config.yaml
num_hidden_layers: 9
hidden_size: 640
num_attention_heads: 10
num_key_value_heads: 1
head_dim: 64
intermediate_size: 2560
vocab_size: 13844
hidden_act: "swiglu"
norm: "rmsnorm"
norm_place: "pre"
norm_eps: 1e-05
positions: "rope"
rope_theta: 10000.0
rope_fraction: 1.0
qk_norm: false
attn_scale: 0.125
bias: "none"
tie_word_embeddings: false
parallel_block: false
init: "uniform"
init_std_qkv: 0.0191
init_std_o: 0.0
init_std_up: 0.0191
init_std_down: 0.0
optimizer: "adam_variant"
learning_rate: 0.000507
beta1: 0.95
beta2: 0.98
weight_decay: 0.24
lr_head: 0.00285
warmup_steps: 261
schedule: "wsd"
decay_fraction: 0.683
decay_shape: "linear"
final_lr_fraction: 0.0
batch_tokens: 65536
max_seq_len: 1024
doc_mask: false
train_tokens: 526900000
max_steps: 8040
dataset: "wikipedia_en"
Each number is 128 + 24 x the weight over its row's rms, rounded and kept within 0 to 255. Layers, rows and columns count from 0. The size above them is the row's rms in percent of the matrix's.

# layer 2 MLP down (transposed), 2560x640, rms 0.0204, rows 2172-2186, columns 320-479
size [101 108 103  93  99 111  98 108 107 107  95 111 106 111  90]
[[ 87 122 122 128  97 174 178 119 110 164  76 166 133 121  97 174 123  97 123 130 157  97 160 111 124 111 139 171 140 164 139 105 135 126 124  94 120 128 132  76 154 144 166 129 102 135  75 142 146 126 148 172  79 130  90 109 118 119 122 160 143 147 112 124 138 202 149  98  81  96 119 153 122  89 120 164 130 108 118 149 125 122 144 153 103 115 128 123 125 127 144 116 152 147 168 138 130  78  91 137 145  85 115 118 156  93 131 126 169  70 141 134 140 100 135 109 146 126 109 110 124 113 138 144 111 106 133 140 146 125 186 163 111 160 130 120 152  93 107 146 149 135 172 123 104 192  99 142 122 116 155 191 174  98 140 113 152 110 180 116]
 [103 142 138 147 120 132 132 104 131 127 161 148 127 108  97 168 103 126  85 166 145  97 102 115 155  99 106 116  97 115 163 155 109 142 124 179 112 124 129  82 139 111 112 152  95  71 133 127  87 123 146 114 154 145 138 166 149 141 121 105 113  92 139 137 157 110  97 156 147 151 133 123 123 135 158 123 105 153 113 127 121 106 124  97 108 122 120 113 110 102 132 125 120 113 116 106 156 122 124 114 113 132  95 130 146 113 113 148 142 175 199  92  93 163 103 109 135 111 126 141 111 144 114 134 152 131 129 117 148 108 131 143 106 113 166 128 160 114 168 141 104 110 127 107 140 140 167 149 146 154  95 155 152 139 129  98 121 128 163 123]
 [140 113 134  82 167 147 104 151 121 127 158 136  98 135 137 106 121 112 255 121 135 105 127 118 119 125 100 131 139 119 127 126 109 125 125 118 132 122 109 109 144 177 126 127 104 143 105 139 127 144 128  83 100 102 128 127 120 145 130 136 135 152 131 112 133 121  90 102 107 181  83 165 159 149 115 135 129 144 143 108 135 145 143 116 124 134 151 125  87 108 162  86 136 138 146 143 114 141 151 161 145 157 121 151 101 136 142 124 105 128  65  81 169  98 113 151  92 141 167 129 130 121 143 115 108 175  85 134  95 148 136 110 116 153  83 143 162  84 150 146 147 105 162  98 139 191 133 126 117 105 173 156 113  77 103 121 135 148 136 195]
 [159 115 123  75 130 141 131 124 143 131 108 151 138  84 128 160 136  99 109  98 153 155 131 141 157 115 166  77 124 140 122 131 144 119 123 150 146 158 139 136  66 141 119 130 112 133 124 158 115 132 167 135 184 145 131 119  99 102 140 132  63 144 122 157  96 137 136 125 143  99 140 145 100 119 148  83 158 140 107 134  71 123 137 137 168  95  93 154 127 109 157 158 135 105 139 141 135 120 129 139 134 126 105 151 108 141 140 121  88 149  71 152 181 135 115 108  94 175 142 148  89 135 115 110  95  86 140 145 113 155 145 115 150 101 194 139 104 127 146 122 131 130 140 141 115 104 127 130 118 126 102 130  94 159 138 132 136 101 128 116]
 [116 155 134 174 139 109 141 103 114 143 118 131 140  90 124 145 128 145   0 146 160 158 119  97 122 111 114 145 112 126 124 131 112 141 110 139 143 123 144  90 139 162 109 112 112 129 150 141 178 141 160 153 130 139 129 153 157 141 140 143 119 119 146 142  93 134 117 159 131 105 164 116  68 124 119 115 129 114 121 117 157 116 125 131 102 146 120 118 112 128 127 134 146 147 132 170 119 150 104 108 157 139 146 122 129 139 117 160 107  99 145 132 128 134 162 155 141 141 106  94 115 132 103 110 112 107 149 129 114  91 103 156 125 141 182 117  97 105 137 146  66 133 136 122 127  82 148 121 132 132  73 121 108  79 127 137 104 185 111 114]
 [157 148  94 141  96 166 155 128 106 111 124 194  84 135 139 171 126 135 153  88 146 123 115 163 157 110 138 121 141 121 141 137  85 148 134 115 122 137 122 147 118  90 116 126 146 135 170 182 146 106 102 143 157 115 129 186 126 124 148 134 163 129 155 113 126 126 134 159  89 108 101 132 164  98 144 141 128 109 140  96 123 134 103 152 109 153 134 116 150 149 115 119 140  75 103  93 174  88 132 125 114 130 135 119 109  79 151 110 114  99 154 145 121 188 144 134  94 168 127 105 139 129 151  76 143  85 122  96  89 115 152  81 146 137 172 151 112  98 112 114 127 120 100 103 171 126 129 119 137 157 146 167 110  98  86 136 181 130  80 112]
 [106 136 137  90 122 122 149 125 115 123 151 137 133 152 146 101 135 154 138 119 113 113 130  98 154 155 103 118 130 125  93 147 174 162 144 105 125 110  94 135 138 139 138 120 100 103 153 122 126 126 131 164 147 117  90 139 152 128 155 105 100 150  91 106 109  85 125  88 111 105 144 138 114  88 117 123 140 135 126 149 115 132 127 109 132 121 186 133 125 134 117 115  98 116 112 137  84  87 140 134 106 110 137  80 166 108 140 113 149  88 255 157  89 126 133 129 146 109 161 137 137 114 143 117 132  98 122 135 131 151 111 124 119 111  70 135 117 127  87 125 126 114 165  97 135 150 149 140 124  93 108 132 152 124 140 120 126 101 127 155]
 [107 120 143 133 141  63 133 147 128 135 123 113 140 167 104 124 147 159 187 109 154 131 142 122 130 133 122 133 150 115  69 118 131 115 115 138 132 144 115 115 118 141 109 134 138 119 133 141 136 111 141  13 162 140 106 143 131 149 132 119 137 123 141 102 137 115 126 118 136 135 130 152 129 144 145 168 110 128 131 114 126 140 131 124 138 152  97 137 107 141 150 123 166 134 115 135 148 145 142 157 129 115 127 139 127 141 117 141 133 126   0 130 116 117 140 130 141 139 167  97 131 108 110 143 126 103 127 158  92 115 127 160  96 148 141 127 134 121 138 153 107 126 123 124 121 124 175 115 127 122 131 110  99 161  88 119 148 126 105 115]
 [137  99 112 104 122 130 140 150 149 135 110 120  88 146 129 124  78 117 255 122 116 111 179 155 135 130 176 130 142 147 106 128 154 130 173 141 129 105 151 129 136 126 129 156 114 133 114 154 113 143 139   0 146 162 146 111 178 110  62 131 139 116 146 122  51 103 122 127 134 155 137 137  93 107  98 153 125 156 128 128 117  97 116 109 146 110 129 148 113 150  76 141  99 106 160 173 148 133 163 150  89 128 126 145 150 103 113 127 166  85 163 169 103 118 134  86 147 141 137 153 130 101 150 133 117 128 127 111 146 109 122 129 135 112 125 108 126 112 147 119 140 120 103 115 166 121 161 120 127 140 132 111 118 156 101 121 120 159 116 134]
 [140 172 128  84 108 139 149 102 112 174 114 100 127 116 136 166 143 143 123 126 153 125 155 159 129 116 139 127 128 135 145 160 117  56 112 139 150 100 192 153 104 126 134 133 134 150 115  71 130 135  88  97 152 111 136 145  96 124 146 134 154 151 121 148 124 126  84 119 128 154 125 152  87 132 143 137 137 124  94 182 126 123 118 146  95 116 131 122 160 111 144 103 167 130  99  96 117 137 151 144 132 169 105 168 116 131 148 160 140 147 122  89 138 165 151 105 133 129 103 101  85 120 137 102  95  95 111 157 149  96 119 113 103  97  87 154 132 112 129 110 127 133  92 119  76 160 119 141 118 117  96  91 104 127 153 160  98 126 121 128]
 [139 115 103 137 123 105 118 119 160 194 135 123 121 128 170 115 115 115  78 142 115 101 160 117 123 109 120 137 117 116 125  79 144 155 156 144 129  94 140 143 132 137 153 143 137 151 129  97 123 134 141 129 110 131  99 108 120 126 119 133 144 134 144 107 127 134 137 147 121 104 106 114  88 112 120 161 145 116 130 176 131 144 129 136 123 109 112 102 135 108  76 154 130 125 107 145 107 114 118  77 134 127 123 173 144 145 109 196 143 150  17 147 135 107 121 150 153 124 162 105 154 124 144 114  93 120 122 106 154 165 105  97 152 142 179 160 154 140 124 137 125 163  99 120 159 115 180 142 124 114 112 115 184 164 114 149 107 114  88  98]
 [116 133 122 138 128 140 171 100 123 103 110 136 129 165 114 103 140 120 196 137 121 139 128 134 126 109 132 132  69 134 138 122 137 119 133 180 142  98 149 157 142 147 137 120 134 140 116 124 189 157 128  72 142 121 102 133 159 149 151 119 172 147 127 137 153 123 149 112 105 142 100 132  92 141 128  89 111 133 123  97 131 117 108 148 137 131  93 157 106  97 160 146 124 122  86 106 102 106 133 146 110 144 126 119 128 144 103 140 129 131   1 109 139 137  97 137 131 104  87 129  95 119 146 140  93 108 137 159 143 132 142 157 121 178  75 127  98 125 114 135  95 128 140 145 146  99 121 129 114 128 141  99 159  88 140 118 129 130 133 121]
 [172 130 102 170 110  57 135  99 100 148 134  99 123 122 115 128 111 114   4 119 151 139 166 140 138 134 118 156 144 122 134 123 114 126 125 129 150 143 131 104 124 135 112 134 144 152 162 143  92  98 139 230 137 123 114 129 127 160 161 137  91 128 159 113 107 116 155 141 122 169 129 104 117 139 124 151 142 114 172 146 119 129 117 116 129 122 159 122 100 121 134 150 112 107 138 133 130 161 153 137 130 129 111 179 104 161 118 112 162 142 209 165 116 186 131 108 111 114 124 132 110 137 116 125  95 109 120 148 124  97 141 117 143 126 181 147 113 110 134 136  88 116 129 146 123 137 159 117 168 152 118 118 113  84 127 152  75  97 109  83]
 [148 121 106 135 137 131 129 135 129 145 155 143  87 132 124 114 135 126 134 118 170 139 180 151 117 135 119 104 124 136  84 125 130 120 164  94 107 140 138 107 131 103 104 134  91 128 162 143 135 100  68  83 112 121  83 193 134 101 111 134  91 129 150  97 168 122  98 140 120 147 147 161 136 116 164 139 136 117 146 152 114 147 123 112 133 129 129 124 101 121 127 148 148 142 109 156 101 120 138 156 130 130 205 111 141 135 143 121 146 107  23 140 134 148 164 131 109 171  84 147 100 161 100 138 140  89 145 101 106 172 118 140 140 131 190  97 124 107 140 116 136 101  99 103 120  91 160 173 109 129 151 144 128 158  73 111 124 114 141 127]
 [127 113 158 174 139  86 139 173 119 143 140  99 121 155 155 108 125 135   0  97 134 150 140 118 142 118 140 112 131 153  95 127 133 144 106 123 132 128 104  91 120 115 132 116 151 134 147 108 123 132 159 180 124 184 147 143 118 150 114 154 143  93 106 120 158  93  89 144 114 160 113 140 123 124 142 128 120 150  82 114 104  99  78 138 150 166 132 112 138 167 122 134 118 126 114 135 137 143 148  98 116 120  97  82 126 140 108 153  94 127 140 145 129 143 140 124  95  98  78 112 134 186 117 175 129 137 127 126  96 135 159 121 130 139 223 127 129 121 145 149 108 151 137 127 114  78 107 107 135 143 147 127 127 130 141 119 112 145 161 126]]
# layer 2 MLP gate, 2560x640, rms 0.024, rows 2173-2186, columns 320-479
size [105 105  89 106 107 100 105 105  99  91 107 104 108  89]
[[123 133 130 149 137 103 108 124 146 175 182 134 110 151 109 119  88 153 129 157 136 126 113  73 123 104 151 125 146 177 121 127 150 117 101 142 109 123 191 119 139 127 122  66 135 122 127 100 152 129 162 102 132 122 113 158 149 160 137 138 128 120 114  78 114  98 138 104 160 147 123 156 132 176 109 157 130 139 127 121 110 116  82  89  77 110 129  84 114 140 143 115 130 125 154  93 139 109 121 139  94 186 129 107 118 164 135 104 125 117 174  99 114 142 149 141 125  62 168 137 118  86 110 157 134  86 159 136 135  94 149 134 129 157 128 137  92  89 116 116 139 122 140 133 114 146 115 112 171 147  79 152 110  86 155 124 132 134 158 104]
 [120 106 112 128 149 112 104 192  82 188 104 168 106  96  88 149 124 113 115 153 129 111 117  76 142 177 121 139 134 128  63  97 121 125 142 122 133 152 113 105 111 129 117 112  85 110 141 125 153 203 136 154 158 102  99 136 105 152 110 126 120 126 102 131 154 120 150 137 149 109 176 137  96 144 127 145 164 116 169 109 108 136 133 129  91 133 124  77 147 157 150 158 152 140 126 112 148 145 100  92 102 160 121  90 170 159 181 102  86 153 130 120 136 146  97 138 174 101 130 126 138 114 110 150 112 127 164 113 147 146 162 128  83 137 106 119 154 149 123 135 113  81 124 118 126 106 158 100 152 113 117 136 159  90 129 112 107 127 119 177]
 [125 102 134 174 130 128 145 149 141 153  83 137 148 123 103 123 141 137  97 109 162 113 135 143 156 132 149  95 147 116 104 126 183 133 102 127 160 145 142 118 186 106 160  98 107 128  99 124 135 134 123 116 156 125  99 146 127 115 125 121  82 148 103 126 141 155 153 103 147  98 110 149 110 132 136  78 127 137 103 121 106 153 106 141 107 111 131 178 104 137  77 120 120 122  86 126 107 102 124 146 140 142 166  99 133 150 138 163 127 140 126 133  93 116  99 116 121 159  94 171 123 134 145 109 115 148 136  83 137 119 151 121 123 144 127 160  77 169 110 112 153 113 154 145 157  99 136  91 151 113 142  87 102 159  95  81 109 133 170 170]
 [132 118  74 197 122 167 126 132 181 171 116 145  81 140 104 126 147 109 141  99 159 159 162 123 144 162 142 135 122 109 110 153 135 121 145 145 137 116 157 170 140 142  93 112 138  79 121 137  56 161 125  89 138  83 113 142  95 164 114 113 125 127  85 114 155 104 150 134 129 123 162 116 138 130  94  93 105 131 101 137 137 141 132 110 149 111  99 164 129 144 134 167 101 149 149 102 134 117 143 147 109 131 133 122 150 129 111 133 124 191 143 150  82 108  88 109  95 103 100 165 135  84 129 169 130 101  67 143 119 116 120  81 157 125 130  98 109 104 136  83 129 186 132 161 106 138 107 146 106 110 132 138 110 104 121 140  95 102 177 120]
 [180 129 109 152 123 148 113 153 168 162 105 134 111 134  98  84 150 122 164 142 133 103 118 137  90 129  91  98 129 124  86 109 156 152 112 180 109 154 149 129 146 112 109  80 125 150 106 108 128 168 100 120 111 123  95 159 154 138 127 170 136 148  86 130 117 154 153 165 145 154 128 136 142 174  65 168 123  88 167 133 129 155 127 142 129 166 111 136 119 135 127 107 163 123 109 109 146 130 125 113 115 167 128 119 124 130 118 133 116 128 117 139 121 115 135 104 160 118 135 165 102 119 182 122 118 114 112  95 124  74 124 129 134 120 104 150 129 149  90 116 133  81 139 128 119 126 137 126 155 129 127 132  91 123 100  91 110 169 156 136]
 [154 113 143 133 151 104  96 144 147 111 159  69 145 177 109 172 122 113 140 156 119 111  80 125  89 103 135 118 139 124 141 120 123 116 139 119 169 126 163 149 122 109 161 117 132 154 106  68 136 142 139 147 126 113  91 152 117 158 153 130 108 102 109  92 136 148 137 165 149  98 110  99 111 123 139 100 125 152 159 111  85 137  84 109 151 131 139 128 165 105 163 116 128 151 107 116 119  90 149 152 144 144 117 159 163 153 129 142 136 129 122  96 134 164 168 100 129 126  89 113 135 110 114 137 112  99  94 134 118 114 132 132 119 134 131 115  84 106  96 130 136 138 184 121 134 134 123 154 139 129  99 156 138 124 133 148 131 114 116 144]
 [129 114 176 170  99  81 134 153 116  96 146 128 144 107 164  94 154 125 104 126  68 117 136 152  70 123 120 126 153 133 129 167 156 114 137 107 135 100 154 181 150 186 157 155 137 122 101 132  86 161 119  95  83 133 115 180 102  97 118 122 132 151 101 101 133 125 124 129 120 115  82 122 163 107 105 115 136 131 169 123 101 129  83 108 108 131 172 153 145  90  83 121 129 156 125 141 112  96 125 142 131 140 142 109 149 101 122 132 120 120 101 148 174 118 132 103 166 112 118  72 143 151 135 131 142 154 102 126 180 142 188  97 146 105 179  89 170 151 142 135 133 151 159  93  88 105 114 153 136 135  93 108 142 117 131 138 158 170 134 161]
 [118 133 154 171  96 142  75 139 127 103 108 126 127 118 157 135 131 116 125 169 125 157  87 119 127 104 164 154 155 165  85 118 143 124 160 153  85 155 122 101 153 128  98 114 145  94 120 121 162 129  95 130 102 117 138 118 127 138 108 126 140 112 148 181 129  97 148 129 136 158 136 114 132 177 135 148 122 101 117 175 131 137 138  99 132 135 101 118 127 126 126  96 118 119  75  96 162 135 139 114 148 121 134 148 125 144 125 122 136 183 145 145 104 126 135 128 132 140 102 154 180 145 129 127 136 119 111 188 162 131 129 116 135  74 111 117 117 128 119 144  97 113 124 119 177 122 126 106 117 151 140 117 144 142 167  95 118 114 127  89]
 [156 118 140 126 136 124 138 126 126 169  94 103 119 120 141 120 101 122 154 152 138 126 139 153 132  90 126 153  93 155 107 174  92  92 108 123 126 121 164 153 128  86 194 106 117 202 117 108 132 123 100 157 162 164 138 120  86 172 118 144 131 137 141 154 117 135 108  99 152 141 148 177 139 151 105 156 122 126 165 153  93 138 108 114 138 126 100 151 132 165  99  73 135 154 108  81 110 138 153  91 121 163 121 123  85 111 112 110 123 119 124 132 137 128 162 119 119  64 110 129 124 155 121  95 119 126 140 114 154 147 137 100 134  96 104 172 122 152 135  98 159 119 120  91 109 141  99 134 123 132 156 113 142 118 147 143  75 115 121 131]
 [122 137  74 122  90 105 141  90 142 132 178 106 141 141 142 115 130 115 154  86 165 116 129 148 136 131 112 177  97 115 116  98 136 132 116 137 155 135  86  86  91 135 133 141 115 133 112 102 108 154  81 122 156 151 110 137 137 132 119 141 140 121 141 102 108 131 158 119 156 121 115  85  94 126 114 182 132 120 104 126 109 120 179 134 120 128 115 166  61 131 147 130 167 140 119 106 153 108 129 111 153 138 127 121 139 147 175 139 159 118 155 149 130  77 111 117 129 154 126 165 113 147 136 136  94 126 127 138 103 148 104 110 140 132 119 117 117 124 114 125 146 140 164 106 146 110 149 131 102 105 152 112 144 138 139 132  86 115 146 102]
 [144 148 132 123 123 112 115 117 132 109 103 137 139 135 161 122 119 108 128 120 150 146 126 115 132 140 113 127  95  85 138 116 123 135 172 159 157 150 134 123 111  76 150  99  71 115 121 125 133 140 180 109 169 135  96 108 148 153 133 104 137 113 102 114 169 132 105  85 142 110 123 111  78 134 133 113  79 190 104 137 108  93 137 126 125 173 108 146 108 106 103 104 122 143 143 103 102  96  98 101 147 136 113  93 162 130  92 110 122 138  92 156 155 129 135 147 122 153  75 109  83 169 116 160 143 164 162 115 114 131 100 177 139 166  88 133 102 143 110 144 116 142 137 160 164 127 146 116 138 104 138 125 128 118 125 166  94 125 129 138]
 [141 126  94 172 141 119 105 171 138 101 105 175 174 129  95 175 112  65 114 161 141 126 163 166 113  99 170 117 123 152 117 120 122 147 119 123  89 139 117 103 121 120 106 162 114 135  92 138 107 108 137 141 130 141  88 170 123  82  73 139 129 160 140 144 117 141 150 127 197 147 149 136 172 142  93 114 131 109 144 125 139 123 107 121 114 139 125  53 107 157 106 106 152 151 154 150 106 157 154 109 101 132 177 135 137  80 130 146 124 100 136 157 139 149 151 117 143 123  91 128 143  79 146 145 127  83 131 135 152 124 135 146 125 150 133 139 125 178 134 147 123 108 145 159 137 120 141 102 176 111 122  92 148 140 154 120 119 174 156 124]
 [143 123 133 154 143 151 111 137  94 180  88 159 173  73 119  96 138 146 134 123 144 143 120 139  95 162 148 122 158 168 139 132 115 210 148 128 112 127 158 171 156 144 151 109 147 144 111  78  98 148 128 144 127 145 117 143 161  69 143 127 159 100 135 174 113 131 107 105 134  70 127  94 171 121 109 112 139 109 140 110 149 152 133 128  98  99  87 114 164 154  95 123 154 155 137 134 103 132  84 148 152 101 117 130 140 139 120 118 142  85 131 148 139  90  96 151 140 114 169 177 106 129 151 175  96 160 159 110 136 114 120 110 152 106 150 157 156 130 121 115 108 119 132 103  80 127 122  98 159 115 137 105 132 106 100 148 197 133 134 111]
 [167 100 172 164 136  76 137 152  89 142  84 116 142 148 149 126  83 156 105 123 127 112 163 129 105  65 127 101 122 169 124 116 142 179  80 115 160 121 109 124 116 102 142 143  76 137 158 177 133 119 133 143  90 155 104 160 120 138  71 109 150 134 101 146 121 141 135 143 145 106 135 158 107 105  96 125  97 105 127 139 125  75 110 132 136 104 102 157 130 145 125 152 124 126 139 136 139 120 129 122 120 118 141  97 160 150 109 219 123 159 125 128 122 122  94 158 144 147 129 134 155 135 128  99 131 135 145 117  94 140 168 171 150 133 148  89 117 164 153 122 124 106 111 136 122  94 120 105 140 153 149  65 152 161 102 144 121 138 144 125]]
# layer 2 MLP up, 2560x640, rms 0.0237, rows 2173-2186, columns 320-479
size [103 110  90 105 109  99 108 105 101  91 106 108 110  90]
[[ 97 143 133 138 127  84 126 122 101 164 148 142  89 124  79 161  83 162 146 133 161 114 139 137 130 134 101 113 103 168 133 149 152 125  94 145 137 142 169 120 147 119  93 123 106  97 133 131 101 156 111 140 115 141 178 150 144 136 151 119 138 118  89 145 171 103 101 175 144 160 159 158 127 143 129 102  79 161 124 153  89 139 116  87 135  98 129 110 106 107 124 149 111 122 115 123 151 119 145 118  60 135  76  97 116 150 161 125 155 175 152 118 127 146 109 150 140 118 123 128 140 102 168 138 121 127 112  93 158 125 141 130 116 110 121 136 106 125 172 147 117  90 171 141 132 126 142 130  64 147 117 162 150 164 148  96 148 101 152 101]
 [154 128  92 115 157 156 121 145 179 147 119 175 101 125 143 153 157 129 155 107 148 104 126 156 133 167  95 107 138 111 135 155 143 123 137 131 130 131 131 130 109 153 133 133  96 121  99 165 158 119 158 140 160 142  70 146 169 152 135 154 111 151 119 121 130 122 133 134 126 125 128 178 145 134 129 126 134 147 126 113 103 131 139 112 115 140 126 117 121 115 156 136 134 133 137 132 103 150 144 141 113 133 143 131 124 117 117 163  98 115 115 153 109 138 129 120  94  98 158 138 161 163 133 100 130 163 116 160 120 114 152  72  91 142 124 155 179 150 138 179 152 129 150 114 100 153 112 130 139 108 131 138 130  77 148 141 121  81 115 138]
 [143 126 107 118 193 102 129  96 116 106 123 117 109 182 149  95 120 143 151 128 108 109 119 101 135 128  99 156 114 112 133  92 124 137 111 151  86  89 136 159 127 100 104 115  96 142 162 118 118 165 113 173 104 141 141  94 156 153 164 108 145 144 121 163 129 118 102 158 149 145 152 124 110 143  99 127 149 147 131 123 111  94 168  86  74 164  99  79 146  88 138 121 134 136 177 100 150 137 149 130 146 180 126 140 113 142 127 113 150  87 141 148 128 125 150 160 144 108 149 165 113 137 164 122 106 143 122 137 110 126  92 107 137 165 125 135 141  73 124 133 154 126 123 143 101 139 139  87 162 138 152 133 140 108 135 145 157 108 132 123]
 [113 154 144  90 154  73 133  91  99  79 163  61 172 143 150 153 120 163 157 181  98 100 116 118 104 139  97 149 142 124 148 143 120 109 106 147 112 120 123 105 115 129 119 171 129 127 175 155 176  98 173 127 143 144 136 111 165 154 159 123 118  90 128 140 186 147 118 126 137 165 113 133 107  97 125 140 123 142 139 149 126 118 148 126 135 170 138 116 113 142 112 101 146 143 122 142 128 146 115 175 107 133 120 104 142 134 132 166 123  87 122 151 150  95 162 147 156 112 123 116 153 144 116 120 134 178 160 120 108 129 130 154 125  96 158 134  96 103 151 134 159 148 139  91 106 125 165 144 127 172  74 108 167 161 142 187 141 172 135 141]
 [116  89 108 135 112 129 112  92 124 119 114 106 154  94 130 135 165 114 132 126 114 102  90 184 151 125 112  84 102 151 153 165  94 118 106 117 150 161 169 154 109 147  90 129 107 152 151 108  99 139  99 141 145 141 133 153 173 123 160 128 140 164 109  79 133 128 128 137 159 142 133  67 118  71 171 131 149  90 120 103  94 122 129 154  88 177 126 122 179 100 159 109  94  98 121 131 161 133 105 126  92 118 141 131 100 160 145 106 109 124 124 136 126 130 124 142 148 137  88 113 108 128 152 144 111 119 123 102 121 142 103 133 153 123 143 122 151 101 112 157 148 129 159 132 108  90 184 141 140 146 102 101 140 108 107 116 126 115 154 145]
 [134 122 148 110 151 150 115 132 130 186 131 153 102 103 103  95 155 123 142  94 100  98  72 103  96 142  79  89 151 141 123 128 138 118 121 139 156 112 147 142 149 108 129 134 151 112 119  94 108 125 100 108 115 138 125 176 138 155 113 119 137 142  75 129 128 118 129 142 142 126 103  88 108 134 117 157  70 153 149 118 136 143 151 115 185 141 163 151 110 129 167 119 105 125 124 110 104 140 171 143 143 149 118 117 135 105 109  98 101 139 142 123 116 156 122 144 138  99 116 145 119 120 177 137 105 121 168  81 112 104  87  94 115  98 111 152 128 129 114 121  96 131 184  95 101 138 169 102 169 156 113  94 139 117 151 139  96 138 121 119]
 [ 85 101  87 111 143 176 120 136 134 156 139 113 115 110  89 139 132 146 126 170 167  97 127 100 125 125  96 101 108 162 137  71 116 153 149 159  85 141 106  96 100 111 141  92 111 127 149 121 158 143 126 130 147 111 137 145 141 158 147 164 121 104 114 113 124 135 171 137 116 163 177 115 126 171 136 107  99 136  99  84 120 117 119 124 140 159  86 111  88 142 163 122 120 138 127 144 128 150 116 124 114 135 142 111  97 146 150  83 146 116 147 117 107 140  98 127  97 153 128 142 113 139 101  99 118 128 122 166 106 113  94 100  61 154 126 136 138 126  84 108 116 109  95 177 156 174 137  97  96 142 161 155 124  95 130 124 123 125 117 122]
 [123 124 149 121 137 132 110  80 147 135 122 123  80 133 133  85 146 135 150 173 150 127 150 130 117 117 203 150 160 117 145 125 175 105 150 166  72 122 149 115 179 106  87 141 147 137  94 153  88 113 125 112  79 150  92 116 162 102 127 135 150 158 128 133 107 120 143 139 141 147 133 125 127 118 104 159 124 120  87 136 127  95 115 115 175 109  86 131 115  94  98  97  73 135 154 154 149 113 150 141 142 135 110 135 128 152 168 122 132 110 135 159 146 117 160 137 124 138 136 158 152 163 113 127 141 175 121 146 120 134  93 109 137 130 104 121 125 176  99 137 146 143 130  96 172 135 153 129 146 133 133 127 124 139  97 117 129 138 160 130]
 [163 121 142 129 116 142 121 116 197 126 127 128 127 149 162  85  99  99 132 109  79 132 128 160 127 132 134 151 127  94 142 138 143 113 123 122 141 143 190 126  98  84 122 114 157 116 172 120 148 143 132 112 118 110 108  74 126 186 130  73 129 143 168 123 167 166  98 128 114 157 106 130 121  82 130 148  76 109 120 155 158 157  79 107 116 134 105 144 153 118 127 148 140 117 127 158 112 108 144 123 129 136 122 109 144 111 107 149 153 137  75 159 142 108 131 107 127 104 135 139 102 125 126 110 121 114 133 103 111 112 104 101 147 119 126 125 136 127 127 117 150  83 106 143 114 155 124 116 139 105 150 110  83 129 152 130 147 120 149 163]
 [156 127 138 106 153 137 105 126 158 143 110 134 136  94  83 171 107 151 127 193 111 134 161 136 139 138 104 122 113 167 126 145 116 166 180 130 105 146 119 137 106 110 160  97 106  97 121 151 162  99 154 111  85 117 127 115  85 145 111 168 161 131 115 132 140 155  98  94 133 175  94 144 157 156 143 137 104 111 136 118 122 148 119 101 137 130 105 105 100 138 122 136 147 119 135 153 100 157 106  98 100 148 138 134  80 128 138 138 127 130 143 125 134 144 152 142 122 142 144 108 177 118 101 137 125 136 124 131 135 113 162 132 104 160 137 116 133 111  94 120 110 129 137 108 152 130 155 129 132 121 115 142 112 137 163 140 121 158 113 120]
 [148 150 176 124  88  83 159 121 136 109  94 116 128 101 146 105 146 153 127 125 113 159  80  96 170 150  92 191 176 122 132 124 127 164 154 158 127 101 159 158 140 110 118 115  93 125 100 112 123 123 122 135 125 114  73 115  98 145 132 118 134 136  42 165 147 120 128  95 133 117  85 116 119 169 106 139  75 178 112 118 121  99 118 123  72 159 102 132 129 100 128  70 130 161 144 137 135 135 128  70 154 113 109  96 161 146 104 135 128 106 130 110 125 117 128 103 148 149 119 114 119 116 137 126 110 128 141  96 115  98 118 119 149  90 116 132 112 139 113 179  99 164 156  96 188  69  83 164 109 120 173 127 129 147 134 134 145 106 114 145]
 [135 130 157 156 111 133 141 112 106 117 144 117 158 114 159 127 110 149 133 144 107 155 177 115 111  73 193 137 103 138 121 123 139 159 123 101  93 139 143 145 108 158 108 176  97 113 100 104 114 109  86 133 125  73 116  78 113 160 129 143  94 130 146  94 137 152 148  96 127 147 148  67 162 121 117 126 110 172  88 175 135 173 124  88  92 130  87  91 132 124 129 102 106 132 143 163 173 129 136 151 105 162 104 115  79 133 165 145 130  93 121 104 104 140 115 139 158 166 124 108 109 129 128  73 166 127 146 123 132 124 114 136 132 137 132 135 128 102 167  79 149 127 136 121  89 107 170 127 109 129 108 156 136 154 151 161 149 135  92 129]
 [114  92 116 124 175  84 184 116 127 105 129 102 111 127 139 161 134 133 134 129 104  88 101 126 155 102 169 157 124 145 116 155 156  77 154 155 150 111 112 119 150 150 150 151 116 104 155 137 195 123 114 125 173 120 102 103 148 181 127 122 108 145 135  82 106  79 133 194 114 164 146 149 182 131 156 109 112 122 112 124 124 143 111 140 114 139 142 111 132 103 111 126  99 109  85 139  95 103 166 138 136 106 117 131  61 101 151 145 103 131 134  96 105 136 183 133 110 133  83  99 125 133 201 124 171 107 115 145  96 110 122 189  92 120 132 119  76 143 125 127 166 146 146 134 144 153 121 127  83 136 108 155 107 172 125  95  92 115  89 128]
 [126 144  93 153 104 139 103 168 103 136 135 109 105 122 124 114  91 112 147 132 141  77 141 126 121 162 173 119 125 115 118  85 145 129 173 133 119 157 119 174 123 167 109 122 153 142 129 137 159 138 120  96 158 139 148 108 140  82 120 127 105 110 138 106 103 151 112 142 109 112 136 141  76 110 158 180 137 126 108  99 154 143 157 130  77 150 139 153 147 123  55  99 147 112  70 101 113 134 102 111 111 119 131 128 112 162 122 100 108  89 124 109 154  96 179 129 151 121  95 130 143 104 130 139 152 155 128 104 132 128 136 125 122 130 107 167 168 128 109  85 134 148  93  90  87 128 151 165 116 133 133 161  75  98 138  86 101 153 116 124]]